config.yaml
vocab_size: 8192
tie_embeddings: true
init: "uniform"
lr: 0.0119
beta1: 0.95
warmup_steps: 200
seq_len: 384
Each number is 500 + 40 x the weight over the matrix's rms, rounded and kept within 0 to 999. Layers, rows and columns count from 0. Numbers have three digits each.

# layer 12 MLP down, 320x1280, rms 0.0391, rows 0-108, columns 128-255
534497531527442482514536500487479541535521465573456437523525540501512541574559490573535557530524566454510434446488460462440512516468478533497519521509465456547512503516496494424457435577522580505460372493470468606455515564477440547519511454498480531385458503516453468510474436508560525436521535474475490489453495477480517534532535525477463458522487531469436509489422534503511513513455
521493516494535517486462478478478459535496492494483462607404468474489488495515499481452475551481520479518503466510521519563467476583602508486502482454552474458545492551521419414446529536493487492524491446487515460509475494458451461545447487503475489504497466492468551463537473601537485526487586459409439512544480508507428489515482403479617574480453546442492492467482498453485478468458
566416587477536513522447548422483547472482474399516488520455541494478495510469554468581469489485449502505505488484577488445500520420535460538573450484514528464538489558515534456503451485448449488434512497442439580501513466464473514459515405462495451486462559472457539509529452485502406507448473485573439360454508522491512556531498537606483520488541547590523573444425463498515487497573
498535487488461500469536491484516546466445481527518482505528479476465595432535559493486506454514485498429527512500525514492464611495448585512538552474442568479480436496496515591535495512490491575487415515495468517444467520498460463521514460569473532441513534468536472478424451463506477470519512498480487526517533525517490498491452502492461491437480510496518492511490520474480529457474
518494476588502455405510512471420491545491517522501492466446463495467529477443528577551522522432473559486545483486511535554491548513506524540453536500552540450496498504507462497515556567405543498544513508479495549504474567496508514467430522515500499488472541490471563559575504499520456465443530474559483471486468546476574496504536421448481518510436422475488478500499509521502544543531
498510531489502509503466439495505490519547503650499518542492487543474545475499555546523450449543520580564505474471438470479481502511507482448568514526536580474496540459402477508497534579515479445538489486472536526417546480487485522571459551495474498572447506495493484490458503535567521522511497441501493482492499552494584588493539500445417520469515481413483509435520463484483524483471
500469504521514470537527448525507436478536498439388438536534541470513530493569451460481498508586555509498510490539460589534514476520507494535487491506482524489491501488429505483540497500559543524530554466426488596534499508565463488559523504524461511474476424558493485531503515465510501428559528440475424481444572458497520489500456525504436516528505442498513526494524533450410496516492
438559467423483571457534536445431570480448483446515512533536528502480482472497501550452532543458438450530469445584482548528549574444504513521566528449514490568513507502527506415556409535525482499521608513532518506493508473538441531501519545508546473528534550445449517414504409514501469494547448487481485535513542487533519525518552462443501495430494473522490450500542523457493509504471
485469441527495460525457519505562458544483556480551563474494548576500497510547556501567424473523491528568536426478524542567492496508491494490419520501489488460491458455584456547463500481476478456476501455459527588492456505509505559500474493484535527475495528502460466517487436588510506516490488514485526529513555506493434462510452476510472508467455490433483519469490508462540524444479
494579453482455506457511453580483476472521458404531393484499522468463523468495528509488545523503521547553437527549438522436493494513595495505470471468543483473510500465523504524579494470489442541518467482583593516481538449515495544499546476435554497532454521508448498437476423468495507513486489552428453527574547492498578499534533497495463457461545473467492430510533504484536503498470
485540451526525478513526447494550454513408460550497505489458506454489486487478452499487533532516532507541526449523505489455416528535509478548553495558549507515560464487570548491445449514490535531466486488502516522471479569474504477471372421512419522571465502490450448533497542567526492508497547494506609509514473467515455517523494509514476530496478510468470516458464444518508490517482
500512452580564518477531492481566416481507543500546458467481484449502453474495476535539478513519489478455493534495504538536537471526566475518458532529497493463478484476452498463488533493407556530416529494467508554470530472452531510508524432545486493546483486530509485523486510529490462543467508510441505504553484472451540553514402375487474442511502510520513516539542451552498487540506
450498515496486403460510461508510469537476449605493485463548543519510473505527507494520508537445487411514554473579508453514493538535498513498521523535501535486513523550430521471470504461505474539500468549515501513546503500459503481523475540499485552496456462499501433491517515458494536526515462474396463550536553458497563535478468524487449437451519512569515484505506539506494492460525
454501506537492485513501533445529482529519524419460512465469491543542523481530534484477504496547509532483456463525525489436541511448460427444508491476552495447456476469517430537519552473536463658502498494497502403513454529491609420485426507520538459601490456470462481581476484545531472503487523536469532522488532577422468499504544460600540525516512511504547425425483501474487493494480
455489477460436552486492536474485504478497472471577458590610502457451477446561458510526454510494465498465498564510522431486458512463467578420469438481533513551524444425512548466506533500527479533548518501458516460559487441493394501553518481507468495499489508484449467452562500472553519503548471500507510470559477525447485436499544480491485478566538497528533506463522485524481444489528
530554510498548551488486535499510484442516544449496559462539495464499502473490475543489472537468464408505452483462443509510540493384549531479515544486479509499546511543458452405490468494483449472457502474542528455551439513475496487587514421460508498520559481424522499502522450533501524490551534482527577462541482518477511470499442530482453507532491419496538518493484502566610533498516
512479585589503493537463492528484526591482448556532453470508474519499591479564490489505477476423502444430471575526522438473434483491438513579475479528547537491473582453553546523524456490532499511494460490531451482426528498519438463479561544503506485466523456441514528501562492518471550464481430460428513462549462463508491392512450488470490493563526500503518527460437495521510585530470
525455503502458431472494494444482473538489491440514467517451530530494503487477449565424537552583549437477576433542550417488481523495467559561515447472558595473517476514501454411551544479538452406479501555488514476502518491458544586499530504481434522492565503493513523539535485513497519499483469521483473493449507457512496472506521469484460550509544413535414555542526469551437514456484
503531483532506529524485522547486515488436453517494464469441478454482487442487491488584548463538503547422545512490460440455505476517494467534508500534448513512475452498493565550480542402443462524589478503503460519469509542479456500574469449548441480439515437519553552549511480477374470472555459419484492453503423477537584499575529460521517497445439475514622465515496522519488503467566
544466493483515523539491449496569473486518562466481532499513451485511536529507516563456501521556463538542488459509504572462486419494497534478516513443496504521486488407478475466583521585612471451478487504473487558523497559524528529438542489512484497503490554553497511491472544542529482533530497493423506504553560515510482510462473536412514400454483553478456455497476556418492517513475
417519476479487451576470557567556485515515537434503492384529526490521530479446462511535545534517523539466499538586501554594511465495513452486523424511496487540517557490463485489538528434526517529559486489609439438514518525524439495454552521484533524512513504532505481499502552597539555505549484524524412486483484442441487506496443431502490538513457606498425498535496478542467503531471
503489453490495533459472457471523442491526470479506522498500507483566472443532446493469465475568501499462518458453478491505508514536517460449549485479419465515463498568466573546455491515485563460507501491539442481510547520441466571400500471482491456493515539557537509480502501473465522480545474480574508560486517497539427518553474482474510529460466393480526501584556414443530495457540
496583543502552504507455494499465486496510506484489573485477574485471457444537449486518541531427515520562494529501460529525508460475456465416540479459482492478522448513433492477517479464507477503516528487502549503496479512494520522519464500530507520510555479433531554504480479475585532455473482445531523534472548510427432496538582523525585538517452563518533439556465524588501497424514
518516514473439483504448533535504538479516477504515519493580495524470520535540475536518522506507489489494459491549515485456490549526507475518473459530491494464486479498521480529530492449589407518472504582512412573486501442479479486455458554479515513541552432481503535476525445523513512645501474453497586477472464486522536478537504433541463463462502408454498538430527453476433531494520
484546535510551492474478502506452478437505493526589479540579514545532477493478604540522511562554491512497477465507567513562515521426539565454480492540453531528469518398467538481515484467548554498508481520478552486502508528490526536558583465553528540481514541480522514536567478525527532541582544491485325529531482479456538464550532513430492521504425483524520547484510490558528422543498
481490488502555457502545491557495473495523513518516480450456541503510506443504525516455521461510486474556532472487508513422513490518582517523514553478529491476528468511483449478521535461582471500489565494435523449492440359469510529437529476587540451470529546478466477497501511490527510502535543498545391493502498550562572454507579388462500486506465549498483426555472463498429541474535
506460518536506519520518572501553467468452511537473500408482494582393513490489461477509516552472489474494491496509473616512565426527479531563456496494506535512491494448453476564505505510511504563528510450575489453477408444415496469516502486508514541519542509528491479455518558539612489477448509446541548485512528546527497461519528463480427479545416507484517452515534487542490528535473
484516483536528532558519451489561517488503490493489548560484528463529550460520505504446502502501524480507499513547471505505475512441534531517493463565527444448510529448531451517465515493481489530530469448520458492504460452495484528467467511495458542391464504452475506444484590483485490410523547548561521491515577461582496490526554489502542500526467457561501538540498535447516474588420
528397595544479512499485429433507514465500489482480466536513541507504391478491570468461490496532477422419452532523539545437436474474504534471489552427457510499490512477483493569562571509488459474530458512531469541517437436485520478497440510525521529499509493556520491421518536448480497477490476455473514503451560455470529437551514423457497525515486509435505447482507496514503473546490
487522543527464530487540462559506502407564492512517614484506459449519562573563452509457529494549514492535539475502478526508513479423521508461541466469540514487524462482527459588538503540548508476506444470490491548499498445528466513482546490524548514447582519454435500514480447489527520507447414440489577451449566518554486531511541583559523543537484536548534449462584509466538459496531
520504495477524496512463387492498471510563438567475485517505510402504495550475500491526440403475496546446436482483537574475540494528446466507519540464492497498466553530505480484502530474451483527441510464538567496521496461534458491534502499466483493496471466557478539525544505557411476547502521557482529524509398563459490511514437474502523522459463541510517533488472534490456509496506
491500407472488505521511475487466495541517497474584407475415534539536483491552458562501449509579489490440476534503546489498555515544505529453484497465501470482444518438586517532533458563507488476537540493593549542529457512535559538495492476496554474487483550509532580474501497463477514518483454498522541514479377548510501601568449508578477548533483454480494578504462451482505524507482
403489453494493504535522506539493469491512556498542468456517426467548484541583538499485550516467415505540462476511526467611497526517465588486517506467539512485543522558491521512490464521492471527515518472472410549504509404565512512598511558518474546524512454436515447565500469480515575586520440494477512530570531531502518521541527502514467508467433508488535562498433492432486495529566
435552525433519482520503518497470474508455498508515510491480456467529527532484523479556572493489481517499503587529514517496463469535550567464531514443544517524475510576506562521568481504464548491512478540462462452498511490490491537524542564540484532507419475490483499494489454524480474497609487464535509502514501486561499531513499477502531533495494546533525475476585486524529495561473
478555457413515539530472513453469495522427489505518483487493503479486530462532500528469487508526477522454455493461512564408500524470490473437489428514525508543494533503539509464442500458536511523472528588522469471535572557472552495559560479507465489528487458474444450538487503600454434474463500502501511485441466507616480448490538524482481416528613498534515536528526494511491521531559
522433520533510522461505474508546382461520536504508473534471470488405501450535441473599525491520444540442502416547519533473467543469476513455544479596508472470545552546512536494499562548544479462440571550505559589529511539524462586478436511510443544471490427522506435457509537557502579471495486487572448489404519452495436470465507535487414459479595523517481512523475503520498501478468
404563445438555502492517534454460459489497471472545428489487498512498468475456456455444462451474586558503533519430455509557522537450570448482507456482509545449419528528524594533420462539476537429551503505443480463548515467586501539468492445539470533458511520485467507504488485472480525534476529512389468530482462538543550520441521577487448495533426499541539526574539585490543598423487
482488525505479480499489506479516455526480482509584414545468515456436527412466442525497488497522567494510500543462460521567514498442512531438488495574559499472500563554539461483462432486474453497501541531542505534593535557516538480542514484519526504526445498538543472560500494464521543598449476490465509463488517522494520482442497486541606541498511512483552477508534425478437414556470
532552508511511481412390549570528490490543467448469505521463417528464571466495542481539510501502532460469473482515463493508429476425540410496523515597551494479596479462507468510479454488497505461486467474515480452485470433467476490591446489517531488508447541452523472478552519460515484575456532477484519443474495532547450556511475528498383500467470521536539434527549455475457427480468
478443554556554526559455461529538476476473482485472504484517485454514483504509480550536486556564420499506441511529419521412517476560486514573540539474487561410532473453537541530512488454550477462503522454487457418538526430496550494429550529534508425532506477431539461502439532530505535501480524560469489472519473494508459533522512467495464533514504519511538468413477519479465501525494
550489508432550535544449518532513496523520605466517598454452513538544429581519515476416454501577486515455524507500486484520488513523591469454517502445506450542452558448459513438549582467445523461560488552513529533511595476536502482496465452551475512535504494499557492548525501525542555532545494498417515511420546455541503464449543503460551514494517568475478554540489437489464466455502
572449575503549421518581456599503550517491508523540456408496526491506490479544517508553501527513530412469467437501511534465517467494419514500488582491495484619552543463488465557481435513489469514478492527491505557449413488583497536486553517417513482482516449484525451593522506535536517492470492484584562504489486509533602480517473469533458519470562433468450517463481429439428517538489
521578472468433507545507453443537442496453502444558514498570522572552438528509565528496500461455479587476460466481587460384405504517548560509443540477506479475441523469454501449555561467477522526518507547488465404544484449467506533457489439485539513480414503519481548563499458521482478527422516473483527539515459536529549500479512544491590456528537481510492502408468556548486448465545
531553512484419498493409467408511452531499490484450550487533490480529468457512473461501518553478529543517486450428435514482514471522501501468595439434511452463510517537479428550432475457463503558513477550402478492484492460524468465521566515464463493489495531516448480487477506468474520563487437469494439519431528458519476529497464476463525540486511549468522496543514530471456482483492
510386595593394513516483502534512450564486488615465485524513474511513574501503496547542524453462519551403437505571492479465497498552525442540507524508497483456448571500574501463530450424440499454540533496512527483551562497459457490432515582468478531529451471507491566531434474605468454523484610526488590485484492494487505468503599562445486487491434545468572445407465568499509484552496
452509488556490508507529534511560497609548453473531502548514506534445544455440497455492475465466461437481498482535510465568468468525443533475530474481479537512452456544478519494462463538568549509524524441517464453508532548477541484473432371520481518441494464529513415465496560512460521549534505521470515497523455525541547409493477503537480453514537538468557479478387557445479472507525
556471492537485502468498448495455532502471463556473533491569533486530464558540546547481571461504426464500459458524573459520488473464555556365506523520410458447525485481518499455506532475490469473549495502523456485451458491486551508440459442541586490527537517519517502569486511523431499489450491503492546494526556462565454492518449506415539456537497390511498501453507549496493462532574
562495486459490483448506551485547494554479534535503516509568457508507556551442474467428586537518510500516568478455524464476497447424480505484451460515453507565467520473518527526488521457489515477507480500477487464492555425552511545458556510539496533547520524525502561566488450506429551498453533500511455514541508531512517485517407485437440485463578501428516480452559494456581472457523
506507544575562437490504497511507500461512561520491544482539506461515460480489602545532501492471523490513551504462493476525461494474395526482580455544485502504475477459492523482467539509506448426527473501548410537464544480524486474604555426475569531519586527492519509564468554473529500514586482489562431535538520516459472550468566498554534553486445490590490472494508530524487583544520
519487501568538485480586551515527483498540518510578554495457456552479424472442508519517528516536568432474508526491512529470531461540513534529600574530471516508602540491463504511427522474498483463469528479512497519472478555463502486505481516492566443514478517479502509443449572554481484537411545508472492473481493504433446533459554569482564498501532480549538482466520492517440515506533
462465587524558489549501506469459541536479477501497459466535516552511554500506566467504506470581499482477522447541458470513430444405517542538490516468512505551550530462496519464539507547620477519507423525527517635550519560521526523456447585594398522483465463434459485561522465438462459495553459533524427508544506482543524450523523503530522501488515514505466480564457547531520490533474
572514468519488460471511608529479557496547494510578467401502456423462485482478482472473514482468502537470443525530516600525532522455494502503445529527503477522500546550476488499555476588505500480417469432530476441546500551517515455481531434541483504511541552501517446486574542459428530465482498475480518544516499514522520437473499473472493523503540472540540468464523463459473571480498
516515460512436541555469510460488542499494500523504498378502429482493468549499447558513466440499457515454490544523510484492424526472523540483535530486490511494521485503583430503519532571486553503413539519524497496585440487453569526493475479472490456425437505469524555512489515452498480499518519464489519426499447518486498512530498513540505433582535454531488441599558462470472532519480
468450572514413474455518474416561535480414538449462557492467545455540476458539456498497512557503530550458504408484450475465510520502488436489447465509453474464508486494533506549522450526492481431550513471509480553522572522528528561444574539488547495576512514524532441485532488470532514544549434495501465435526501486487480497547570524561499474506489561520438467481503495395478529449548
438464554513447502542559654548492473516464457457573558521486548484504438508511466450515490515448489489497513428494493455475472499529485460520578508484456475495501462472499433481473442506455538497488519537511514577525463535532449453481513601497534477552535537501497456450451524543487508424522442475510541527513556430487497409548520539558508513586465519551447469471494518503510560542490
494498510484448452545531483438484516490445487383459516538532498497484574511460541406534463502475431465560527478503473578514502500485467567455465531477492480453479481429517471519506546524562495462488518456527502394507455511591524522533503517552527482467545543503526462433522474460577482478560519500462483533523554502522397477519523484551516548408525451555489541545428553545499633473446
486499488534505529469460518514498494576488538530489491471487445544443428480424426470392551543587542526466446527519494554450504475498547554485504510600541581480497454558454545459504518515487451467513449458570510532472512521527543420504425585529488548574529564479560474488475507433559507589504581512485497516495443444444519507510505514589482435452487487431524509506532547575463522427594
516446542507504575498456513440456511485494486526532554411514484506575556504513410472532487550499507469434535454443474527467506476502482513499511458516438494538490504487543544429516558467546479463496524523492446489481410400550480530393479538534572482432432425450578501428485486530516489464520494540420412508498552507485549458506493524511495488488550448558517467493524455528452464473526
518525444515512431511496489479539506476430467609463590456471409514550492475538540536471444507628517512456475430554485460491477478520529481519481474514513504467480557523513562571577534484501480469568441532469505489506528480498501458509465510489510489451582513476488487435519524531530510490525496478516434534453442431511399500584555563484476486463495450393556518446550520564512469575528
534514457498510509501544477481488479519514469524539565506558539552427522483473514437473482526472501562512504524459536447492535495546518530438545470540466550481492523550525534496549408434512419515489482415503564512527480456535460613480502460447519499489540509531493492489533574437553547522457562523518497560496439537576483459574463525495530499537394522579494496487540460563554477494504
476483524489502492578546497493554504488470431426581508461517443550552482505507461547479515474612494492469460491505621493566471482527518480502517550512508458477500507492512578503509557502495466531485486518524502601444514415476511468493501497580408492524500472553462488476532532521517533435548455527524427484453555506549462475496488599499541493525514497570449503522522517493495483449539
476538495491522573501427459509453523546501526512609487467478543538484510517556505452481410509476572528540511556546480512503486449612502434456532536457491547530519463522460519537491459509513556473472489456545507493584486523487546516498510559477426436544505497472578406468466482485511528534553504421490506471508517506509462572478532501459479551445560521499471561442452497507476458567607
471502459569485513449634451460507457438541470468493541601510567524557452490422473505514496434490583487432575533445465597398554491500560544484550516529450474478537549492435448489529484501556459483515476463485496560507487455512502548565538478508527531512470486440505529539558468504524581466484612495492446513502484481486518520487458522493535496521498439580495449496494555457474535545505
534497507527448457435546472455479540464449486619514542455429457497495489507522560474505505504464523506486484542569507531519497471514454480426506524542448542503495523515470497416431565559500516502447519460451540512437475509555502546471539437503471453417461506525482512551546523458534447538495512538470534533430462465541528482444497498503447483513482445511473489483559458429455506566490
538490526528533463491521481500420488538535448488510451466445449566482542541492500546517454450555469487447433559521560447530574487486508428584482532476534494526470528444525477541429574533517487491499549511524513494457454445521506485459442605495419514531527469504520529508519485477565473511453492451511435443517542526493437492560475482491524462488545517534472413496470501533409508540529
460472545489503470473465480551478476428500539494463502545533466514521524513480412506509426453451479511493559489501548540510426531565556432580483426467489491499588555505610456458521523571471486463436496470517489526414562542555425541539445366440462449456497448514586495433543501495555510510510545519532516394485482443506495494486467533503568538471474450415496507530474454436599540487524
491506526484616567497522453456580464537551577493531481478477550550491544493465461510487497494549464530433475480527518470496523553534536502434564459461505481534515582450541495516476467481478463515496487492425488493455516591473525525426513555536430501518492470618484424448470515583483537497553560494504545537486516527450496492488511485501545486500478460520570486500488570473487562534560
448502464515483466482505499612531535495581431463566486472440509496501460447536523467474493578409533523501515503489503429495512447457481467541418476488486443507526512475465479519446548536501528458598562551606561468522468476581495467569455460443496514519508511519487518509455521557547408484441484503479415527508543499481447531459604504567626509522456481412478515528501403545498442485521
563510556437513497504424532447433533439500519465493469476459489543532559583509452432461554477527484462460523425480425448524542450435498538549405518523479444447542505465549435602414448497433523421469514518491553469494474496502498556554388536567463466538520590419407524459445562486527455508462486493497475489500501485560572533408434588422424512559460488461559509479485515532530530515521
463480486508480512424475507422508455497464533419507491544536544480441481530464564439509551550519566460481550483512466517543548532551553504485541462494447519556523509471422465500526517434459460454507475443543445448515528409522545499552484462492533507549546502528484521459445486527547577550398502491452475551495509522500507505541468398535530476508486484455441487399521534463552448479572
471503530456475475535407496511513515490482522429444538496470440404541484518529463486427502439534512398550502474404521374450512511519530495451495519480552473426501443503476572463436498574545547544482482558545489445465537541536476416517480568510463482516490540500473481505463488463501548495543527542546425523468467433558562492521522545478505568549430443438548491540494489567463482535503
542471485475526532468521525544536513400525487527449543582566512489515522518558471521581494501459543413464532454567457539572505505565476499472484549511470418481432520575503538509499486489475484538468463424565494472490534510502507555562424441500508504487500413518496507536536432543479494485497500481522455479441504483492527477500503552498454533483487480500485479471490542482498457543478
543496523464491522517467560500523484521553531512516488502489493465461461470529521455471514487463453451507496499508481534513501522479545519533536433503506484528445498567508478530475524545517586489446559485525422442461513594499492470492531517550555526483495527524477433470480547490571548505494424512464578475498550537527533499474486495559481478472509565477520507609498523431571459444542
493557502498518525514584489494443546517492523424450559479492543457508491503450446533474470513532511497551481477476523454465507560502426536495503505509618465564518474527453433527478530534541522471446509505499498559542477457499459500447542556463441453528439454454514545545509520435521515482511501498447478492492479432459512535526438468556534514462503531480447528461438508537482514509565
410536471548476470484486490515475532490499533473527502460545532511462557591460457501488497471513508490442457526489590434520385527481542395515520521522522477500422510506512521573498543533448454593525559497467503488520528491487526545535484547502542487568495478532538512491527537473480482486519508592537488571497560587500488406540533556493532510536459456471500507501497480481560501511491
507506455500479592513509486456409436472533514458531548441562491481502475474439495568527461552488471492426550465549566521551559494541541473483410447482448456547559531482501575443525550505520415454542394393460482538421537482525524527508575572501520510448467531537536589443567476445541529500552504531469481517484488523555516573487518545537503518468535474516461455546465505507491454523433
501467531487495495569559426473447480512521488495497543493462478492446515581545467472520468502494568546524438509534470474392503502470527538549463455414512488505489446482557514591504503485568491538556496485532531510465430487469501451523509512556507540443498470547482467483540471540517457521497496527499513533505507450493505438460406453444472505486501570469577515531455500513474551512540
544548521599480582543500489483560465505449432440483462503463483474456476553435473500488563492537460464447464476502442526476567528500516547509532521572513497524466478497570575514417520502471485466571513500536557450485432511498523492535547450469534479537509523511562554506531492504497531495418448496502510503501383513427449498468518510508499492515419482483509506466521546429508479491480
490485505542522397445558495513525478456540509499466494483510541400525444467412495516440601446419510539516550495499532546427443480427498526537609527490502427441499480496500522540590495490447494561565538511483485506472489503461548492542535499452499518559458504464494461470543564541535491375562461531486424541537550488511452582535485546472506528492520453498446475465534485386547503552509
443493514486482527539507427537508497468492431572515522526467471505580431515518492493479511443472514496518522554528420538568591553448483505518465524488514474510576433547480512463522482485536577477559474418435485411450512437492461503516555465500474504486504521560549501559555490496501487408472537506492484579564358510440530484513500457500486515526456533476505471519468485495502479467490
496512564516506516412523516465501524537465512478551527480516525469540504526572481492450427598483500525586449544547553509574490523552523509500516474500450498512517535424481551512439512424464477538458509438528509460597502560442480451530546458482421463502452540498461504506520572515471547516520445479493411491585526498563591498521514548448488472559540463489544509555456537487489500461417
518507534470580461507460421487437455525432550549511477576483440506527563489525590550447507568462572439496509511519477475466505500505523543455509473540515550437487496482467541414475597503493534548506522498450463500589489557501478465546505567517405516492543529589543498540453528443476493502478547514587477458470480460437526483386503465495517475501482492531498542469541442530474519534403
481469531535467528531505542489537445498470527568489534523448502498546555471457466455471463510476457494538498501607510490493447481498497514492438527530460559450489436481550498470489466513484508443533461494465543534488589464464534521405485517464533525517458523522549513485539510518495496529477398497444558513524467476446484504507487463516469560399516520464516447477537463408552477479476
500531481453528440479520554582534536437542452524550483433483558524525434507549500549535491494483524469474496564531520457486491509611559544489454530560534523499518527505498506535511499492477513447515492505521433522482501449499543520529464464556531457523503482473534461535575505490432493440456572439557512512497508538527441464542507568367532458520562495488537549484484499539478497448573
494549519461467471478508517527502456485490488501520528561517527487477567556567437540483432530491525512488594480470505478481517437484563545499485448432488495552500468479509385554506487496461504453459511508575475510455544422540502522484567516523490453517481480487491404448514535501519493462481506504570425531423539472509473529431480457528519520529491450484493501551442463462525493389515
533531529580478456524585492557513517555551486493527499471493486501512553480417501529507559487502505531521528461519444511496538476505512551463438527510477477408511485530531493529460525518492514441453485560516477404575535427518558492478478469553527544449483478493510463555556513480496518572504492483438561448522483485520555475422594490483479550509523493541524431484600456505501524469537
440515584503544444509516489493413524539489520476502490543542496456528462528498553508468501476485477485493545531475508531451429522473516469463581462452593554486498458483470484506527483502470470493480480463494539559532489576538462447443514538536572446515456504464509440479499492553412544554470495522407518509506496506489544526548510568483458537507487490542500484638516551458487464513468
416513458485521546432498534546560482527568513537486398545459470546480497453592472422503548472487512508473510529489470511541506512410474553461456518477558513452531553460476510507506453479429500483471496563510535424484482475496493503487500491511510464513508450453549572475399480489568457575487506492511555540498549532521616478507479580467487436400493509503495497459449498495545517519451
526499500478526527457456575520424531496538452467480520470531594465518542550511559581492518519478503492498467447555453470469482561454475534405533495487548492498538522461519526485442483492465502482518527437480546539558458496457535518460487514456463473477568479487531548479528488461488499471531540534477438515465475498489550532514520536450502451515488546457522494482505471517508493517425
498454384541492539465494504461408440511430451467461562458492500473468507569538475505537459515453500354481421510529473514605486527465509509516460545545576496482501481502502434477525564546509550480452443444480526419526500539515502497506563462518513501546584478486523452495541439511469550542543492540485547532483520511448516515498454522542542535430523517460503489493474494475535537513428
496465469489470511533488501544461492518465477482570538610511481495516534533527524496468477487490462501477441515541410525446533430489558517512505518477521520477497516431443491412486529543473488566501542566493480379464505491530537414492515465521524489519464371432513531480449482482554488518440488440563612445551548526499517529509576496421583438520546445497486498436526513528578545423501
517458549532503510510542554493520523500530488412477502432452504506459531511530499545504552513573544504473479521475484489489564503468512497499508535527503544522521485464522599462483482533570477459496543500504458492480475507463547485477489515556490489493489533475485473585545518604504477442458499537459559538494495563439465519502465449491522522484514578459499494496470574536521578479495
452494498489505506512480559549457498467520494540428501475517525496519491492547507497472495499460557479533487480519536488498531580480494481488527467531496525563458547486461464519452484535459516496431511449454495524438477505488483388483498565440488444462444435474523462551494441508452527511547512531537488562410517505491504522543397499519431497549513505490498504471504490466451509525518
449495542486539491521534526547492495493532621606416513567545505500517583549542463444467416475496441555550437511515424498520553540488509449424503451491573563562508551525528503514459462540568473519482514473456434567462477515477473496549514497500510536473541508542563473463518503525466510511499559518467570488511496538537532565545471497538504562508498532505478570606490499369510488513442
421532518444449482497542504540513458526432484370416488487540459508497450536481578409518496454467506489472471518471541487511485434572528505482504509511561445557461452553483488529548567461423527533499504527554510491478458493500535525437561489478508513495481479511469512450535539519497561466536519514508565452524511413440483445537419519453504461544497531478493503482502546511484476443484
502478531471495462495501518539535441456544531567488462536513485526525514490449494510421482485463477515568539477458525551478513543546432519541525576448536513532496516471566478529535571458529501542549501498488486488553544510456482550520470476481428491533488499548489524505516507467508562510522489489584527583432470443496530495468506456515529539464526523498461502471455540551557468538452
522531519449458600455521558494537453559470486557497504504408503424525511424454541451522543549479520487443449466457548526478514449484468537528518498553508423468515461518581456467506525392455455477529473463516452531438481533508434551555520538472486566482539536432549528536545493497562453471557536501506490571615559463419532507504477503476542501505554478524533561511542514517496464471468
479503502506504587489482442536463516458579487546548529454503519528532489552541519584471460467518492482549536463471497551502505496577495530592527459471546408433502526543490495601501526506476470487487512468451511477529520502410506437485474472481516502396546495509519460543453505491506511527491496494447461539503518544554485513502435539545521512467517499435481578496516480465534590500478
512524546448484490497557497527466541534456466526536535528468536559513504527489457476546554493492521533562435519497487500526516431471559454547428438579494482486514464494444494477478495443493441495629479511525510479452550535522445510471468527523555499519536505549523489514506514453469452531564534519511546502490422598517474555476494435482494466503496478470520482513480509544541533532433
553510509468512538537546511546470553545471494546412467552529484499525497486495484448471504487469535553581516487502446488585537456490488450472443484530532523543521501499496557541526453428522451502447494501537513423583458495510515482459550507487435483497529474499495477437462480488485459409529462499463506523533532571507477508552561574464535458540421504470517484518502466499543493441481
539495510487551580523517554515551521511493510517542471501450489493521510466476437422532477478505455523538425532553547455534490504483531450468560469495530509488485571464453577482468465465500496475480538452504492527487525537484497578453430469512516552534477462453527461481506488538540441516481476542571521495556492458530507510508510432433481516499432495435504404483510482527490506615495
525500496458482544526410534492542553495448532555422447429602474556504465537447564445473487446484491466516541475545463437521499531529456502463526457486508419512459557534478514492537545483548563461513492532485477461497515514497526470505560573445491461557495493492484543508509490517447509457454501495533489497499485489528539436564503483491481521506474528507543509570502515454477488519458
510442475537501494407506519583607518548510596445510478476509515512478461484557528465459519498503541521537482465503462588511551501491482469481514529461470503485501491535526458527440533517494548596540409504427454503535490505511489504519473497515501507474451512555492445575528520569465480459493488500550510569499541541530456530504531508493475457540494472444443586482501495434506496489558
477482498494521478450567546506442501487506445469505512446457504536532540532486619481437497467485505526511521488572483481515496463518507515470494471401457529506568467405491548484549487529437495496481535578436496519468548544487515478533538514412461424496495525502615527542433571562483496540486458446442547504522503480542502487437462462467404447434411547524569480489515450407525435510557
449525447459477476552476506527507548528499502520478506533490527494480440554437555487439466471468476525439559487464536463462451531542486505472502518460496442502517493541446485554568401544467514508508546510525502472444503500522531474488517520471490560493529463532519493424525506491545490518532470493554532540489580448541567489546501561525486599545450472469521472517521504483523518436511
515566403537456531510536431535505491486503463529513467487565462533452416469544465549460477539463521474493493489409519461448490550481531494539553497489512495569515529374539464520518487480534503482457497514506477563458538508481520511530532507478456524526500497480526500450423541433472449487464477482505531547524449504497458479557506429475504521447494564583529448488457464492461512495453
477445475511521435494559520489489555574473496403445489491562520483499438491532496577527519461512491404493498513484555512489537503416515539548450488517531539532447473461538429430459561535418482502513518527514419483548492435572485446490513538487413528528547499572492448494456519489558471530462494517455521494502528482525481534482442514491508491529531579525457538511526479533492562451400
504548524514431513480497503502553459514517479559521453412488562529467411562528537462509485498482468521500449483519537443546489541519501567469418510508541430550460501516574541482518507498483507465530490485458476555478514538513457453514531497524401449477562460502443503474592561480473476451482460457476497491470570455504482500475492494490480466573608432520580513479553555433469485502560
478527441494524489498500486437557466488547532550503560482508496517550413411475522547554523529482523429510508456551495491492540526487476474522478524486450478509459476519549444522590453556489504466529493526501525633508504480448532493438515448481563463504497470520519540525555563465464467444474453474533530526463568535541549558482503505470500515521525510504462534489511460513479491528479